Part of a small language model's weights.
Training: a variant of Muon for these matrices, 86M tokens.
Each number is 128 + 24 x the weight over the matrix's rms, rounded and kept within 0 to 255. Layers, rows and columns count from 0. Numbers have three digits each.

# down: layer 5 MLP down (transposed), 256x64, rms 0.15, rows 63-162, columns 0-63
# up: layer 5 MLP up, 256x64, rms 0.204, rows 64-163, columns 0-63
down63:152180115126103183121108080100147129092122187108121115112173122173158095156123161081129103086181155138147109159113124152180129120159105086084081092124174090133093147100114102106128133072116151
up64:152106158123105133164144131118088123102139150096088172116160130148113099157146134146138099065096156085114109181150135123178082123152115113156165129103133128143142116122137167133168137044150120
down64:154098145116143116156168155067166157127093100134103117164145147157137069115126154127131114150140150123154079232186123130157154168138108139102140099108127127172132127157125097104138123115153139
up65:161110115131117147117143151171069110156122157160070119129092131158133125099098135168123173130136136100127102113112138152176170091138117118141156140137148098129076091149145093091161127149151139
down65:153162126165135155159148100134147113119072112119109127110116152148129121147156093145132122168150157130069125091115113135161121095126118180127143129124139143082120123127100115117145060115173155
up66:127125124133130126123127129125125133133130128128125124128134127132127131124122123128133129124129129125127129129127128130127120139125132121133134135128128123132127125126126130138124128127130134
down66:128138132140124120127121120123121130131118126137138127133122131118124125131130139134126136133126133113118118131128131131118125132136141138126132123131124123126111136130121137127139131121121132
up67:133102172111099101113141135113094152130093154107161146107158122136160141126128149156126101130105114111100136160137135139120130133129109148124162132137136122115106132115137137144106150138163102
down67:127115116114098127176142128117129118092134126113123155109146163111127130101130157159125114157136135111137086119126105127131108126090117164136123137122128099107108117163144128139103118143120124
up68:146121083155121124141126150143111179147082137137097139156143102115099112158114095140125144128138138136130137099104128109117135176173129090144115084159132104115089116122084130177146151139099117
down68:123144124123131167175121082128097122111143168125161124146147126144097098143093128114128123181140105132111143113123140132107136161160137114122133058164142122156132116100188068117140126160103108
up69:118123181117154108135116108120119149186132130135105097156108119120106125142085097175139159101093138139156134141117150133130196147106107130125132157113126155133101141149127105150184127136152109
down69:139133158094134121151156140122097120098117105113122105119129155131117116109115106125152160180103144142158117115135133230141109112127106143144128144098085087168171121175118121116114123130136080
up70:160092101126164155106137161100122118138106133147173136142151107135129108143158103107109152130120162127093117159117121126131101127121089096121133143170173095118111150123124098125130158153157182
down70:117162089129125143098135140098148151173144145152111118150193111115162112121104147127163112121136144120084130145148129164185169093148105105055116127173111124143126143140128124116105096126133144
up71:140119120179102145070125104098098137107136111111127114124120109110189126143168120124122129098169126117175142080082129128129128170123140093186126141146096118130136092139132114148102165139142129
down71:164118151138131167162145121162121140121082143125128087130119152122142122132123137136116143108115150119152134144193136163108171129157121109143094111139151166091125131100144101120128124161145118
up72:162156134118133113090116114094156158099179131147067105095131157140114150125152107163166140121119141134141129107087129100201117088087170115192143173115097104174104126148095157112122133116116148
down72:130145121079149135185124104104130109108111128137136107084117110145106142153138125084152138133092094135157148153132125073154085070103182170132146148117143186136131165100138123089141088142124108
up73:204138140106143138093145095091102171106163144168132116157140108145152134127152075131092116135126167116145160097119124077106095160129121116144097130127100104121121127141098115135100154132135143
down73:126141151107123132132177108116106093145149089126140133130107152094139161119141089093121201143134135100145100142158205162153128140153107151106111107115094136137163131136123140118129142116133093
up74:144164137102138072074138148141128154096142128153134136143141126149171143148141107125136158160124111099148107124122096147147113153153110101155143149137102130169079138137125161154124115145129173
down74:086150143122130088132104151090140100119085126142138142101093164145121148123131096143134160130083132142140150135087108162165127119106113168100135148121097159147128133099119133147157108115131152
up75:129123128134126126126125129128127127123131126125126130129131127138129123115127129124124129121132123125126125130126124121124133128126129121129135126127133123134132119127117130127126132125130129
down75:137129128131126135132138130133122124120134133131132122132125131134125118115139119128140138126143131121129119134140116113129124124122135132110122123136126124133113124132131128139125124126133132
up76:131121131135125127124129125125123128134125126122128129132134132138126124127126128124131125124132126132123130125129126127134128131125130121132138131128126120137125123127124135122129137126129128
down76:115123126128130133121127135125131128132130128142141128123139121135123122116128131134134138115125122128137138126131126130134127126131127127134120142124131129121124135125132125131119111132119133
up77:146088183179153115169149126138154097132142125141122109119137141140103179135102105120131163121105110102107125125124110120130079149111113108117150135091121159123143121165116149110090081126144079
down77:072151153124131148157119133120083090103090142114122145120137150120113103117145111123155143122168129122150128158089134126112152128144170163110126124084095157120156082074115157125147138146131132
up78:127117127134126129128124129124124132138131128137128131134132124130121127126127122116130131124136131127132131126125132128137133131128131129130137132127127125125122120125127127132128129126138135
down78:133132124120138127130127123129134126127128142126137121135135129121137142125133141125137118126114132129130122124137125126137123136119130132120135119129130128132123129130135145128134127132126149
up79:147117156140134133168156110092123154131138085145147118144110084103108146112115099116160103096141162123129131119145100110150133129129111124155123135112116141135107100092102111152124179156151108
down79:134169128133148137154146096145155122126090107099125142132107154098147136114119107108113111166121126130102120124158142157110098087142123150111103086131125152111176133130139150121110103154116120
up80:144149125069139119128124140135131176147133145130149099123122149116126130121125098122135104077116129166142090115117121095118151147099148164099167174111117173103135158111107123146137141134157098
down80:115155110115128088107113136084122143166110119138140114136097157113103118147163142112104141140159119120172128150119118176100118101117101122113136136158129144118195140127140168177122102116095088
up81:123118111113149114156107135133106132139158144137174110124113102145130123122157158126135149093135191130127067154165124126113134144142160138185185096095163090129104138133180107115145130134143133
down81:094129118181103155131103089125099147142170172117114107171139099131151097169174201142115157123130106134145103127149102157147120088165149123116140101097133132156152079137133142125161088125113108
up82:150128091165101087138098114149146151168098118115113129125103124165173124160124126101140185117153118108169095123159101161151116177130110154169159183113133127123152107149134095152131145140153146
down82:069172122200155120184137133133122108092112164144130125116156088135131114114156109087130138135130067140175109106169140063112130132101081108131133155135097125138156131175143089130135136178140136
up83:120136086163150114137109125144095113159136145167134148116088097199123085156128124121145134168120154154161115092168134114090166142108144100133094093165108108165154109146131141107079154071144129
down83:137114132075125096164127149095124143081115089135095141157172154094147151160117146132088145159100146170160129161112090152177076108091151119123104104131121129126159132134132091109150139121150145
up84:140114079163106111112088129145167142155098126108182105127114127124151132143196117126187145126119127142146081124173133133118148160083154109071150164088163102183141162103085122147137139136135137
down84:145131131062125108160167162115144094164123111212128121131150106111139149167146141128148088130145144129161145134097099125132157156101157115095158105110145098139108134169091131127112099159139153
up85:150117121148135136134084093152167138177121135088113149124123127163193110138144109103144178133113050158110144075143127091146148086112135130142175122107140112172120105127095166159108127067111152
down85:146144149104159101163096111107106122153150147120081123141136165157162089137110111085109114176154117131137154117102105114090101117166102092153099148191092129093095151167109085087101141100063113
up86:126123126135122121119119131133127132131134126133128126135127123134127136123125126127144123123123125128134125126136126126117129130131132124133138133125129123140124133125121137128122135122127139
down86:118131131119125141136120115110125132132123143117128133134123123127125128128135137117127111144139144145125134134139129131127114127133125136122135123121116118127129129132133117117134130137147133
up87:169118158162105094168135139075162180153150181125139144074108152171121138163109102115137184081113112119135096109119134130087201098092113095122140106150105094136128124164160111171126140122148140
down87:117140104134106111123174137146194094149139170110123131115122102101098155126113150105145143100137170095092153098144137182123146183139125163117153097164070168127102090098163162125109138121110153
up88:124122129127127124129121126134125134125135125126131126135129129131122127128127132129135131127132128132124128129131127120124134131127128128131133124123126125128124122127125128124129131126131138
down88:122137112128131123127119124130121130129131123127128130131137140125125131124126126126129143128135126123134122126128120123124122125128123132123124122134131126137128133120132122134121126128127128
up89:143111095145183101141091158150108098112129131136145110132127104156115115133142159133105107109149186132140135123162159120116130140120126110150143139150140144169133140139078133146106095071143117
down89:170097173139149096099118157135133122154141151105152151128170103173107161148180137163153119113128175149141164121121157109100133149136148144150123130136134129155128105134170111140165118128136126
up90:175097169125146142146098137136124122151170124119136141089147153130113137089131128132134122130119081155188133126097100126173081157109127128142122121091174129126106139130102122161125077149097105
down90:076123126169107096173138171128135097134116147142105179118130117105145086108133135132143075120167106117141115108094117161129142110118139131171108120141109169147104109115093136101151112124122114
up91:110096171183130079127132137114148171154102125142140125161156137155120131148116118134085153148131110156139158096122145122091136119144131106156153125094154180135162115157113164153150117142136079
down91:110096133149142154129097118127124093136134147093125142135100108104084135153085162136078138120098176105114149121125168134120155127112160152134108137131115146118131092127104153097115183136089119
up92:100101110120124115127117171140147129117148155118076112102103097123117109111157118117107187112110158107166135169126122183111089132145130109168180100173116115143109158130102107097117081153155189
down92:173152092167124080113117191127141134134154116179073135133109126125114104141101129117164178111135125136159119160152108143091128124138160129159146178138110160134107148162130120162101153094159136
up93:081098132172131148129137145183137174150162131159138068109155150177117131146120096139129138135086151084128116172092117142145120140131128164150126151163181140155135136099099131121127106083115146
down93:102093155113106101119109122125120171159193120140112072156115127122086109120127114162107095127100088126121108122122140095073151152150081134090141146096110167119120104182097136114129107098099120
up94:147097088165131133115096167152150123138116120071120096101132141154150110121165132135129160134129176145125135175124157133124089152136112162197180134173091133132125104149067135112102109134134135
down94:134113095144104140113139177108130138125109124117112137134108174101167122164124120115148139148080100163101155129145108100097118130122129200149085174162153166112148110132088118126130134146145107
up95:175108101076095160123103095140127132106135086113124157101127139149112133113169137141135117159066103113162141114121118103114117110138109100151157174138133101177141162142134133127108152099124170
down95:108117104160155146130102132100136111161103116104151136133106091162174176134112102095149123133150117122197135125110092147159139128128151148134137125131117140142116085092159124163120150180130134
up96:182114113142070167089107097077104162121158122120133124145158215141118109105157092158173210103147080147135149137087086052097152087138134077164135137182102106161115137173124116179146148123091146
down96:166168082125073183113110116149183116141121178157167110127171125157181136110115135083142144139130124093158171170105113127095117122108158106111095096175149065166120125113148092173126062145082134
up97:134106142088136109132109152103151142169135110089105080072121092177127118112142138079135139109122089114121112146110131106127115130125112136156158117124096110146131136163130142125147149103129115
down97:143096125111148134113116106114144086141143099124092136108137144138131115133108129182115162109094148109130158120153143166152124150138094154142092099107112145139155126146120162154124118136117114
up98:137103126160091096109165110089129144177123110146152136143134130178130144155091114126127144140133131115082125131101113114087081087155118093183170105109122081127121149129167176122169152159117153
down98:194127141110124119098117123103113129122129101144104108109082122147073077125112143151100104116134161078130109061132137166108145123125159083145162136147121173158117136129137106056128158143126147
up99:118113157148178104123127143143128131129143164093082131118127148155146099105149141144144143105146162125107093153105133107126111114096163063144147091190119115134196148192134176149119089113134166
down99:143065098099152102146113134140155120090121129149107139101180113136133177140146119115132111167123150126120111142119130143140125091085146038062124099183165110092152118131118125127134072151174117
up100:119126117124126137116132147145137132170125149104138122090159091168122117123109124189122158172168138143113125131125118118128113120107127091128142156175150078115152078122101119104135099160101124
down100:152183096137126120115142125092150110122089161100108121122129112108129107134104154113105137181193119105149142132116103095091110122087139132118087139148129112085133157150101120127135123121153146
up101:126121142142143101130118149113130146095131144075106116151154109131144130152170135172124134103161101112166155145148126113072131115103137155160176126151124144111091154126146132140152099112151132
down101:098124145120099122120151113110121115092087125100156142135139126125117127149109129132142144155163102078161133155109100123079115130119126148127102110150100173113164129149129142086127106183130130
up102:128126131127129125126125133134118134129136126135125132132132121134127130127126124129131125128119127129133123128129125128126127131122132125127135135130127133124131130129128132131132132123133128
down102:121131134134134138131130119110132127122120131124131125124120134127124132123131133123136131127130128143130129129120134132125128136130132137126126118125119130130135132126123127118136128125134129
up103:130107151154096123126134105118158162145073102179111107141180078117106136170119115115171141102105113116155138103115115105087062111159136113161133150089121112148114148193128101097150136129111133
down103:138145135159163074149072148106108130101106125171165087122128154132113151117157122141167132141139088105114160145112121148120084092150109143108134143141128127140141156103130130082141099142140092
up104:136112137154073135092177190109113167109107135158153138171175112122119078115089118123127177131148142171176115108138144086137102091158137114147136122130148149145106080154094124146134143120114090
down104:130117169115130101152118144104095149136108115087111120118177139159130129137117143112158145140160139164149144077165168169061149136114099126149105133137110110128125106148132109127158155104198130
up105:131089119179122112115130142130127174120178155103089126127113141140174143141164116154160139136106147148116159153138092091204135146109178131155107158168115071100138156120143118140177143136115144
down105:114148162128158081140105115083146158177120127132093126096150121080151148171098087124130137124148192114131136072123080106147061133117152102089119134131124104133165117083103094100099105118139146
up106:108099122133145106157108147117094148172153105159107153133098138124124118116138127182162093198146154121118120140136170145134134128158097139170137146117117125153127145124102109124123125081175069
down106:120134162109188146145150118128130099138133124144071077163127123135126105122153112154085135138126110174175157119123145130120105104118152119166129106149177158164123113117130147162110138161114097
up107:173133121126136132144142158149153129105158165071126140100172106180137130085152103105142094121142073152156117098135116142124142172159138115090107144133122135149111121117082156137144125138110117
down107:104109148155083123106127150126152137151109131108180140135150104189141143132164117137182175124166124099124119130105131139139123120148151161105102117151162149089114163165139127095133123096141124
up108:126121125120128124125110132128123127131136131124127130130133125132130133135118122122136121124127129128135133133121122134125134129124135123129132127133130125131120124126132123134133129131135122
down108:134130130128130133122126129129136121132128125127123139130128128133134126131126130129131126130132142125133131132133129134125129131121134130125128130126123133130126135127124118127130124126122129
up109:131108130136110154104149143180050153120131113146147166147125101130115132119166135133090144163150156126137146167139139134129105116105083127140189157144157140114163135098163110159163101165152171
down109:084141102083102091178134101142117139122094191111131133117113073104127117132190113130073135129156149123151142138149115128121143069098132151134136099160082145166137119175180135108112134149113102
up110:126145127114109131116127118140128125143136129136118133124133110123116142134114143132133128117117133123127139136106117123138145104122143128104126160122115131132118113137117123140089135151133105
down110:133150120122129135148121134117125132121125124110105128147146129129139140137140129121113142130129143109118155147124127133129112103108126121116108115121136145113130133134135125123125127145125134
up111:156147153103148145108088140092148152124124083127104147115147138109070119124165103142135145105126112137152099145077105107165098181075121103147117139093133134120143158088136102127117172134132115
down111:115188137100114125126122126123145101116099150135143119094087094147103136145146185141089150140122104139138148141096142161131145118118122121121102152112159124129151119075167141064149146133105104
up112:132124133123128134128128134131118131131134132127124130126132127133128134129129129124128125126128124127122129125124129130126129134122130127131136132131129124129129125124122125130127131123133131
down112:128137125120135122131131127130125126123124122132122127123127124133123132130133129126132132123128122124137132129117134123137131126128137125126121124130131134130138130124140130137125118132129129
up113:130095151137117099136163131138176125151173159104149128094119102141146094146169143124147139107123154134080147143122073081111120119120140093139177119123146100092140135109096123100098104163114159
down113:138111123138105099144119131150125097113123137150104122132138150039085147122150166135101109128157113139097146147120077126114115112176108144114105122119120167132104110083131139140137124154081162
up114:120101148104137172148155187165121123123160119114111112147108095171115121175152125102167123118113122135116160134114098111128140147170088099125137155147132103132138140112114117101178138146131122
down114:136128131116123100150152139088153136120118114110126143092139145150068107177099135126121127151121111130147151165158123152152103177136121160111118131112128122087096123173150172048138118135131136
up115:127055136144121121115136125146143123143113111128126089129174156130140124126136113114086158171143142129109121160136130096122139132143158126162156147134127126119136134100156160075132123146124135
down115:137132129151127126115134141125124113145159145136129092103120085071087135126144172183177144087124157143121155129097149136108153092107101134098106123115113113129078136166112095125133131147126144
up116:156113111125135147159144109106166125128129117126114117162139102168147117136141129173158134095113073119095146143165137105153128118106139165166162132111126107146137080112118173156171109165111168
down116:122139078127100085075129163094130134085152129081144121128115157134093151103116168153113106105146171146116142126126131149168125134145124119112124126116158111122086097108134098097148131104128085
up117:130125126129144152114141137066076130102214124105124128113169122151092144074161172136143112068133140152166136159150104092118108145131126097094136088044125149112117112141117115086129132124085126
down117:105150098143142106136151124105130153090100148106138072116194119120141076101177145078126087124091178091116139133116137053126154150138111124118092081110105159094109175162121160124127077149153089
up118:154112139115123134113116093137128095109118121131125119129197132163042113164140137100155125131133106122101136126117095091090117155125127111151105135091138128122130180099134062151124114166156175
down118:117102178206127113146118131163135108132148096133142177108116077143133125127144170117102120135086117116101115108095166077145146104136111173127062144102132136067128141107139100124153112094157106
up119:158115120108135164114127119090091118086154154154094120129115126194152102128154158124175183129168132138100127098199102081130147201141132085113127149148091124158125135121126129179110103122116121
down119:102160141165112136115159098090144131103125126144138106122134136141076065158126129097133175126137158121106133105172105140166061151143154183096077164157142123120137107159109125089136084120144090
up120:143106143153150092139081117098117116119160066145133137155122176093145172118141126139165114092127141081085112120135086126142113158119094110134119181151163100147117136174151108142091174150117180
down120:164134116165119106151157106175136097129155158142145079102125160121137105143116138154134157138114134116100133127107135160163086082106171111148120111126052151164148125140130147122189109126092132
up121:195131127130128170146108143143132186141142137124117102155075101149116146125107063143146094107093132143128128100116122124113117153106168153138115146134066154131120157145128143130122134131147159
down121:111123143118069183078156106160186147122087136083149147165122171144126173137114143147126141127115106087125096116149157134118135110117148158085099121126119147109102137157104127166116125102107123
up122:107136142139144155123134087123083099139097117166106140132134125202088137137136130087126141118099119152150122130105134125055108092141131117177117125141149110140129175147129144111076142144126150
down122:157144149140151147154132144112114091162131154115145092133125111131128138134136148078152118151153143100134169134132094156100143134120155120193077135125124163185124182162071071088139118148099137
up123:131128131132142128150131129138131136155167099124124139129212130140154083111155133136146131160119157169113120174183124126097106145116104158165132144135161138122135143156140131141134094126109124
down123:126128152123111156119138153171098151167101107120091124172100081087120139121117144166113118116183079087122095130131121149161144125107121129123079124165123143138114134164146143104132129091128116
up124:100146129143119157150088111077092153141113154089117134183081162158100120104125138125127137156150104130120152138108117115136135135070122119151134154138134167111137124138103126147109120102161154
down124:119128096129142172175135139087107112084086129147094129109136119106131138122135139153110118152153121090112105131106129136109135124106125140108102127126143164112098123083125111109128118122133137
up125:162126154127164125169120161104073153132147058119118127094156104110137128121102109116160127129110145102127119137145113134144134132086130137149128106139139121137127113125121106127145157129178133
down125:096117137131152126135122118134143103135144134083125133123126149103094136108111097154133179131117150126115164077162163107124151150149151127123097091173115119119192151109087163114148152105114113
up126:130144105079162138168129115175103148136133165155112169136119127131123128135152146142139122112116118134109088157142105107123116099102087105139130103116153112186166083108126118134160177125144136
down126:128147108136133153117133154113070087110138137124101138127137135107136167152144161140101164144125098117104146175144132117114132084112097182104104138079104126144147091165133125118142130132111125
up127:157138143116194206149077113172155092137165157157083088073164131101108156128134096155136113109110125126110093120086090109108115168099142124136191142155206126157137132163117135156123028096137143
down127:152136045112140196189130146095159155124043098113084077158129108095130113096164151090098125085112104151084175113155127149142114129148128076109117133117166160126173143144136097129107122086170141
up128:126125132133130132126128128126123129137140123136125124131136129130125127121119125130127127124133123124133129129121132130127127129128133119130135131118130124129131120128122130133130127123131123
down128:123125119128120125125122135117128130133120131124128114133132136115126128129136135128119127133129124124120122134134128124134135130126145133127129134126126133133132142125138129131139130124128128
up129:140098160128137108076086166105124105138169155133121114137093112111155142086177103129100111101124124103110137136130090074093085130150132111145121106135139123131133162152094083173096124186139146
down129:139115118152156154134092120117089154147139144110112138133129146095115102144152082141147170135166131108111124130140123115149165114162085133111165182118141148126112103157143134098169167076119137
up130:166091148150086126140104112123146208089124117153098141098094166175186128169127101092161107158102092137134060115146113102137161114168131130146124172147145096139149107143137113120098078141162105
down130:108126115164133175173086099138090147152089130103104116113153171115165112129112132109117078133098081133119104121114080132170094187136152154142106132152163160167155107113111105123146131113165129
up131:091086119139121091112127150098165141157125151140140112117091174177130165155132133103138184094138063167154112150139082114114135143163108117127160101113142135132129081110134138132163054142153151
down131:129123133120139098153085146169166112127138156087139135145115120188126093134187124123166175119084072113141151136115142133158093131108151118102076098118137111081161193128076105172128122117198128
up132:125109165113132135081156106143094141089111146131163077120153123129113122116147125155147089111107139154147122120106117106115140088141144083148161203135106125067094129130081143144168161037130132
down132:100120107092116125141141147126130096138159097192110161137140107103160114079144132159121095124175147096132135178113130089087134134137098103132146103111156138125099148146108114096118162190111111
up133:168105164141157141190108147092157120148100120161125134110159103157095122168114110137100075149123154137124114148135144105099105166143091169133175174058123145171152117174171108161135143131147164
down133:127185150142145122184146104148106155143072116146094097126123147117123115186092136139101081110131119110098106106120134170109142137137122163118138149074123197116149156138128082113093108075097161
up134:111124124119142105154168165104123113089155117109099099137125102141119170167155078139141148130140123098100151148131132112168120144110140094139101194110114128183107113101095133153115130106120174
down134:099161113091151113129194172095139127143123124118117096140094120124100145184130129145073113169116132154136152156145125157156078125123120167119129125128125164103098103133133138106154120125116102
up135:174097161078135137156100096093122131133098142120127135151137084132138131123141148129129137117154134115104117134129075140088137163131095130071132133110167115109155158155132098146091125101131141
down135:118172091128148102102150129066134115114104141111137114121090149126131108151167150119092126128134146128108142146145119143134099106107112160115109153127143146137161126113085105115159114115127113
up136:175126121133142162128133118148104145142116136096098099128130125116080138093125121166154138115090130140145134129095137072167096068068142073110170134166122128165115140121104131114130155114100139
down136:145119116169130138151133134121102191108165155141092134137134112153143103147142119100071112115108104104100121118123158126148135098115113095091092172144146141157099123143111097100096164132139125
up137:111076164113071125140099106131152103160102095172141117102171109170131104127177093123124163119134125154128130136131135101166087139134141117146118153143087120145130135174155155106161143101151097
down137:139137143103128167076135089126157123139109121122144083125110156090123130128113153070139137155156104132079163163095136100091131107129110163159135139100164170111119111128121130091110125152153113
up138:143114125135117142125125138117122138140139122134117126132134120137133112136124112126128130121129121132135120127129126114113122138131131113129124120134118131137123115132134133134132131124150128
down138:127128136128127120116117140129133113098114153131134124115133136115125151141136134140122109131133140142145140128116116150141133129116126129116135113141147118147160129151123130119119127125099106
up139:183109120143143135153174098116089110140142102127091132112134156142148135135084155197132119097135082100091099173127130090151136148128135101111173130120090130176143162160185114155145142135104143
down139:125116085135141134132101126114080125160119166156116130091169155144121114130076130101113117164107166080165085121138114180083139102157141069139085153199094123182164099118157122135147143122076123
up140:137150140080085129162113114100098114152122172122135149137113089142165140106122165088149124114117101116121143167108132132087136111086158135125115124156151151150133092130113094106132118115128114
down140:109148100104130128137125135131153115112085129133131141119100112090110143151150151113124108108142096081092154159083127154109138104099127163135093104110127153116121138127100092099141111121099103
up141:127127123134133120128121133138123140132134129129119122136128122129123126130126120132134126129134129134130127126125123137128129146129133124132139131129131125134132127128120138123127138120134127
down141:135144137136119145138132135139129122136117125121134129134125138118127134131130141132125135116119125114124132120137122136132122129140120112133109133135124138136136127123137134112133132143132122
up142:143101099141132124137157118139115144155125140143146130130152147169118105131140151154208184165113118163117142131110093141128117169155069127167168120119129083192161168110168117110103146104115083
down142:084139120105173174194113174096168127114170139140128106154139150128148141122113103073093136203139138166180137107150127101138104119137086152111117118128118101142080144113117126076145084133167118
up143:137143130153125122075124121101088124109136133156125130165133096138122099117126149096179153157118133092159101140107078149135144105123161140112122128128157107164117123116155135117105162123121154
down143:113112131134142136113104124152099088173117144129125084120118135117084156143148115114114144105116128112138100118155159173149118104128165139125133126119143179110170126111156127087148145090105107
up144:145110126191136141118131156095107180137151116126100118154140147171154120092162146096160118170103118132096082123151173125111092125123101131158143137084176152139112169141158128133094113155124069
down144:162105176139120152093134125146143171147120139142160150124114122152127129140129137083112147135084087109116093108149175136198105133065140179166112144141111150124172126127155125164122140054126082
up145:149135084148166140124123137118147158116129141108121107151191106131101094164145140153159173128165141113098118148108128113143140120123133141141150108113092140150121109167092180111140120132136105
down145:140143125112128153134130140103136131085124144107146115139122123125123106171168144121138105131169146095125127140074080129142126118120141135130137121155096100142120124135090168082120116106135129
up146:145128085136137090140132193140098114160141115150180106143104080132119112100114119128144158136171132184138116119153126088132129132137148110137108145150154131091161143138109117127096083115150118
down146:151123131094151098123141118102132094122125127159165092112108085094108063122109079144130093144129158140141136156106119095138122142125119114085175168119108128088147149129162102120144149140123113
up147:177094101119142140112150135159127133127128168121126117096141136138119122157128113094169167185155146128178103124114102090101135118164124086122064135168129084177127087118134118141081111151172132
down147:097082137108124109134136087122168124103128168099147113145162098105126173088102126123171123158136107132170113097125127131089134119165120126127075137143146130150152124152118107154102166108129111
up148:137101109103090121145171088118151120125155123128129147160117070159129083159150102135127139147121105113115074144149077110170172139131115089120119106090132107119146094128115136138101118115173117
down148:137137118151130127154115123093138059169118170137119120102119085153105170131162128115092157147127151115130114114127103095130153133114123132132093144060141134129124158163095134140113110083140147
up149:164096122127148135097164155108163120177149137165119133133168150142109131152136096140159145103134157141094163134115103122100159112110115116155128087089164084105104185124120123090150062124161154
down149:171163089129120139131189087138164116116137142115157117104121104102114182102148150145172134146139142154159100141117137159106119131049145203094093169141097106140174146146106158144159103135095124
up150:140100153167083084090167108149125151103101117149137143108110158166118140147121091123173121137125159164206077212132135092149144123125124127128145143164162131098170119130127166129090115148111133
down150:121126141160136104157134130061147162103085109131125098140134129159153120145131111169116097131168116157164142141085131121177171187131160075118084169117150158086151144095125174112071118107114156
up151:145091073131156109131125152150086150154118109191092163112100131114100119134114124161179122119136140103124123118125133124127093128127165118148115072155116121160133108102140131124123124154119134
down151:086122119097086136117131142124135156118159119157141126168112126119130115123110159130115125136148094160160145164101135141161191137122144141097146152083113204136129139118122127138125109122127116
up152:179146080115194123123144134143083111144187127113107096142141134126079158120116128170137098117093172157136135203098143103168146127104095112112143105139098142138130131117079116141124102120106146
down152:117094104157164089114110112111142116101121149095148111137184091107155068093129119153151122173113116133106117123126135076067159162112110107129130146134088150108095109060162074124117146145081136
up153:117092112164126114124118153109130147177156145116175130129136122173142151162104099063120131097162098115161138145142121147178096159118078132099136114076134112171107197120099140106141142098142130
down153:203118115159126119165175155125150151120082085091138093116127150177153115100123131151085146132131106111104099140073129136107099125160065138095160150146172142142112168157119117100144098155121140
up154:138096140155131158093103144100126103120136141101132097160176108127135178083126116126174133108123135180120164133122124097135099095128133131113123072132115098120121120128067142143136137143105141
down154:112116154177159120175088082124136111122113123120162127146146117139146120134121113134111165157122154150142171131141138125141131113119093168102152121149089135110165142088101172111108146145132109
up155:155116122117105160077113117126156108143155113134126084117102143132134130104170099094138131133055104098171134125126118090137148121088128100153151116172136114108163151136111136158096121104160133
down155:111116131122124116120115121093102106150174124104111112128096156138154127130134149090117145112113139124147111158132171077155112100188173104129176117128082120152164150133085156149113168119102118
up156:171094169151140156117133089097125146099110145117132137174127117092199155100130116130149137101177081125126166116156111091167139089162158102141169184128165102100123102164130125171196156128139107
down156:103106120156153147053121161081157130133128140068159121153110142173093147175170196115116105122162146140111119102093075101117136139138142145101138112106170135124095140111123138133125139111108123
up157:161125158143127083123075088138156193135078130126131129156155142170113145090104148156134188121136185154083092149118118110094125118119135106159146121133151154165128124121177164086122097117149126
down157:127113110189174171157082148136157129179114076108137162142105097116145077135097080119110105159143172082138129115143090138147108096145143147130107158121080099121135107102126139149163110105136152
up158:165138127155135140104114156116091154133180141114127120104143104107113061124147107131139130166094148118166131086103139120155105096141144131121134136164146100149104111130135127157110127111158137
down158:133133126099135151157121172099117118115124113098167137143154124145138089110128129120089138150125159075137146116102128155138159102111142187117126107142139118149101108145148145137119156136104088
up159:141090182128097146131098128123154129128136087170133189149152141110144175129132122146110127095127154138131146147137070132116152088139116119138154105117129088101125132124122151140086118164126137
down159:149128126097132161179117130123138127152105148098111122128126139129123064139140143112160121143128096122126134126149134127146159096102127145146120122070102147118182141104102162096145102095098106
up160:148125060123183104146137119132132154133116182121119143163156116144152139140080162163135065184137086103090109131145170115172140167113125100100152111040127106128143150097077132129094112115197141
down160:132126106160120039139151163132107090145162137150108118119156162133125088124114138088128165134079148114136130122064114177148165123126143150146055129097071099096169085219099100142171088176147127
up161:149138142174117118123153145151087114130109147166133153099112124159157124111158142129157115094137113135136141104130106118122137108160123103152151150169150130166083167090100114167161135121176122
down161:128136143136106136159131131118140122132076110127147138139116136122130178118165118143120092162119145127121121152104135127092106101113126151135111133121137169129124173151143106103132096151088111
up162:126127130128129127126129128131124134131130127132124132131131123132129129125127127127129134128134128125133133126127126132125130132127128122136129132127122125131129121129118131135126130131131131
down162:137131129126125137131137122121124116132122125133134128131131129131128137122130130122125123129129132135124128129138131116128128129127118124123124124126129131129129131133130134126116130130128124
up163:133118128135130125124124140121123138136133123127120130134132120132126137133122129132136130130129127126128129135140128124132125134134126120130135136123132125127119133131130129125130127124136130